config.toml
n_layer = 11
d_model = 224
n_head = 5
n_kv_head = 5
head_dim = 64
d_mlp = 768
vocab_size = 10542
activation = "swiglu"
norm = "rmsnorm"
norm_place = "peri"
norm_eps = 1e-05
positions = "rope"
rope_base = 10000.0
rope_fraction = 1.0
qk_norm = true
attn_scale = 0.175
bias = "none"
tie_embeddings = false
parallel_block = false
extras = ["shifted keys", "gated attention", "value residuals", "capped logits"]
init = "trunc"
init_std_qkv = 0.045
init_std_o = 0.00803
init_std_up = 0.045
init_std_down = 0.00518
optimizer = "adamw"
lr = 0.00138
beta1 = 0.95
beta2 = 0.95
weight_decay = 0.31
lr_head = 0.00657
grad_clip = 2.0
warmup_steps = 260
schedule = "wsd"
decay_fraction = 0.591
decay_shape = "linear"
final_lr_fraction = 0.0
batch_tokens = [16384, 32768, 65536]
seq_len = 256
doc_mask = true
train_tokens = 295600000
steps = 8241
dataset = "wikipedia_en"
Each number is 500 + 50 x the weight over its row's rms, rounded and kept within 0 to 999. Layers, rows and columns count from 0. Numbers have three digits each. The size before them is the row's rms in percent of the matrix's.

# layer 6 MLP up, 768x224, rms 0.0893, rows 283-299, columns 168-223
103:497454463434497552495544468521591551455503591596486512475465523441375514556472404560553508468600508584452570388481531496543503524508461506508468509473483431580470474563
096:540548494491507445522648436542565449501526566392499501542500453405456439482534544485524520455400505507479548599539497460459458478482493527515522580393432477523411537544
100:467496506433581533514565490426583487504403540489529517526538407622482437471514438510607537456533546461600530483425535433469463583513496421483469523526564528506442506587
099:507456468487560499516467496510534462436492553516550457433574433521520506455528550529505464459512519581573523512297578446435550498580426499539569448483414397570556563475
090:510513476517541530544579532516431485507538506522484498552486546468393478455588481476614448468480484439536465498489504421498505501478553565559513578503586500463393518457
111:455477519441500568497459534489545513482488444446557600501429499470589547517498447440696477473430441564512591367575490444508546519568532452466437536520519466518511493538
102:545554418665560522522541505538577493467443483515512532514496406487485456481531523523504545528479534488562484520508482513598516537440429504502512503470454488465466452460
092:537526428429546581542509492526603455431432594497523424495535514464527576421503614533511532527527500456560429496427425489433420505507515526560527483489451522493455451462
103:516542472490466521525502484601493518558535508468478555442520500450454566438504457510436526488516538494530505525420510457543526486585503535531576346523447427493523418489
099:561512545477532520507495510460588499591557524421545520530500544555472530488633466400511525446479606471480636440518555473584576499552497461506500476532476518497446585478
101:445503515525487542479490466480481562540566513406521480376487490441495478493422572438529536535400336468510486489450521470448525530468519565464550514478549460578475507514
101:510503444538436503524525476488585553662528527530512492533495555532389541549541420426560556603441448619344494580469574466426482440522515482508493541529494461440511442551
099:511520449414453476477514478436528524530525552485419411564571501479428432508533550609540529568510526434516477550499521412486458464503402522408570489496536508521459430529
101:476451476419529534475511517494508559483476484417538518640470518551581520522496551435435531405433473546418470493482585505627454518580506427468562560511489551465569430511
094:402489507518513529503476504559405467524537507577454439534590526480475506520550501488568550553450430537453496461494477453487444480401454577494486447518507496519460456496
101:559539552532463575480622581431508474629489559468464493407567570427448476522499433351476534504533509575533490473517552437561496396514498548439587501496603479474466408481
099:582512539396570502526517495535599607499431548476473454490561519440504453589479545568569486562512592492401518497476494542527553509560518522551579386521404460478464495497
# layer 6 MLP down (transposed), 768x224, rms 0.0888, rows 283-298, columns 168-223
103:533431501507528440507561474498421474442428493478383493479536541430570434430459470420528448382643608526383480539584508435477531480456529535430531571419488543444454465463
096:476529508525365435581541539467536468497402479565393601502456476418560471524490533445437535529484440512493575545507530447431474491461529479497397563546541509572491511471
098:446494575477458410580471527498492515595577434571406424487450592494448475546386358407503520625574491576484490565525472462496500525490399541516542551431460481418493483467
098:621492512479474471522435486518475456461419531530496493500510502497413533519479576500422519404550486473468442573585510469568476561573453569548520414530453465518458536482
100:506469558483569522445491518531484435465491537494473550459466510437538565534477493397513475533517541465481528556433550459484460493477512507475502476505535574524580518520
108:466459548356549602637448504491449550440544430499433447594571462495447544453440438468527488472510554469495526420474535518447437443419473535514453447529511562501409545518
101:515591508496501533533540439596462582514484510604592467490489418486450362556482538539497374546473495508492532477515510469557474501418553487517604568565458483473523472484
096:519520453522577472521461463500549459497507496501529476485478479581582534488484503394603505491544503462540482522460482545469529462521413530511438559460445510499444489491
103:423464478426572483486489487489444543456435478506203534527433521444500474554409531469563490498513498522449529571520528493451507549482478551468476592496529543528474499550
099:409455496560609540416496546510469493519522478536587475495521441540504517529528420498394492520495473513482456462495514580447549533534454499418515462511423462320456500452
100:498479582519486468452631502476445523489551467479467517522569514551541484483421518509501612439515480506489508569576509499549500467425556521536474505526498523537465535518
098:444501522524562426579500524509381467466527513483505546393468538606471495510361511534480506549530621437462479508607581448426563415540457550480455442554473509429531468517
098:488505471477514489526434494494517615487499521519386386531493462511515438365511494425411487571559545510459522458594544527509455561530486474478596470534390467553565572501
097:404454544529491496628554546478454426473484492546470478467532401470466530576544483506365518456558626564481478425502539521517496524537514427441510455480557556478559582568
101:347463471544539406522505457557542438482482512533659389536522572392407449486500522502473547528505456511556449512487452528535492512524550493528459552459506465508489504477
101:550419492559511491543433488454582597481506543385577431476463470507589481506467430552531431487644546519559448441441457511619541417483447443466412516468502489541506451499
# layer 6 MLP gate, 768x224, rms 0.0884, rows 284-299, columns 168-223
095:581428452559478589447446472503475482469562533437448514568551480518552465567460444509494422553401509487569563513524471446485465466458559456535519487479492544440609495527
098:627424411506423588608527581471552465545446407464526537592554470599509538554522537502499371544555590506449464500512520513551404503565467478561426536553464492495495619533
100:430546442538503516531452521511444447490415441513522509545472512529518449621487603541425422462487475507512401597518527401541550502521431474532576515478413469461533443469
094:529444386543429594476483439481468501550452450500491461546433512543436447476481484523529568544483478569466556496456440495329547470486457536457575552500471487440399499456
105:493445506522492551514411538537485536415501515455484466512466463464471566494516418526495476532470471451501528502531520456458427432541552518459408521485530502550481510432
104:536516511550475498488413402423465402480515537608529555452485543635466503575505485571474485491408557547483536525545509478440494484520460525416463467488610514371495556474
096:457444455443522569537597509478469563471504514490475477445495488518574525399503520558441432508555596518505591523478444499449528552527541567520605557580511491499489429485
096:455436497481540491487481448429490400461410587425442493472482429499525512550544475516475456574465471408490442465464497504453547487370442472428462675441456476499520495492
101:495433540509508513520496473475544552503413577500486510452483525463460497589504529534431502486493604448521535565461481472434482477495575516466443449506552574514461498506
102:438541497472464510532489475536499503524525497488540503544495561526492522537481517508552544463531520469527507473503476425516535523638592557527508553550520504539465550576
101:541536499519505503538415547476532451489493506521508481467549543433476518480593455551498449565429473446411500465501484561507477507524551598490478594580565472455401535549
100:486562462482565462506467438517437502557471502529494499513495508532570505496562605516486473584514592469463534460469507413462493563543418598568479563529436581585474493508
098:583539445529555571496543537592497534584511502476545595410555610448424505513494523510423563510547491442535537479481521538570499531499696575535499551486592428507397557540
097:552574511454480506552440505452505498450494445525541488482458616530469467535533563568584510437536523461434432526601494474442508449446431445455484579572545471539485477455
101:466418420484429479580464502511453497410499508553466457505465521522467435633546470431536457458521504540530382491487519547498459467498493521533433541461493499508512495462
100:520618560499490531440529476412504492505485527471519469537603430538405511491525512425574481523523416495558418533480445477445494524481500493474572554549473497553493444559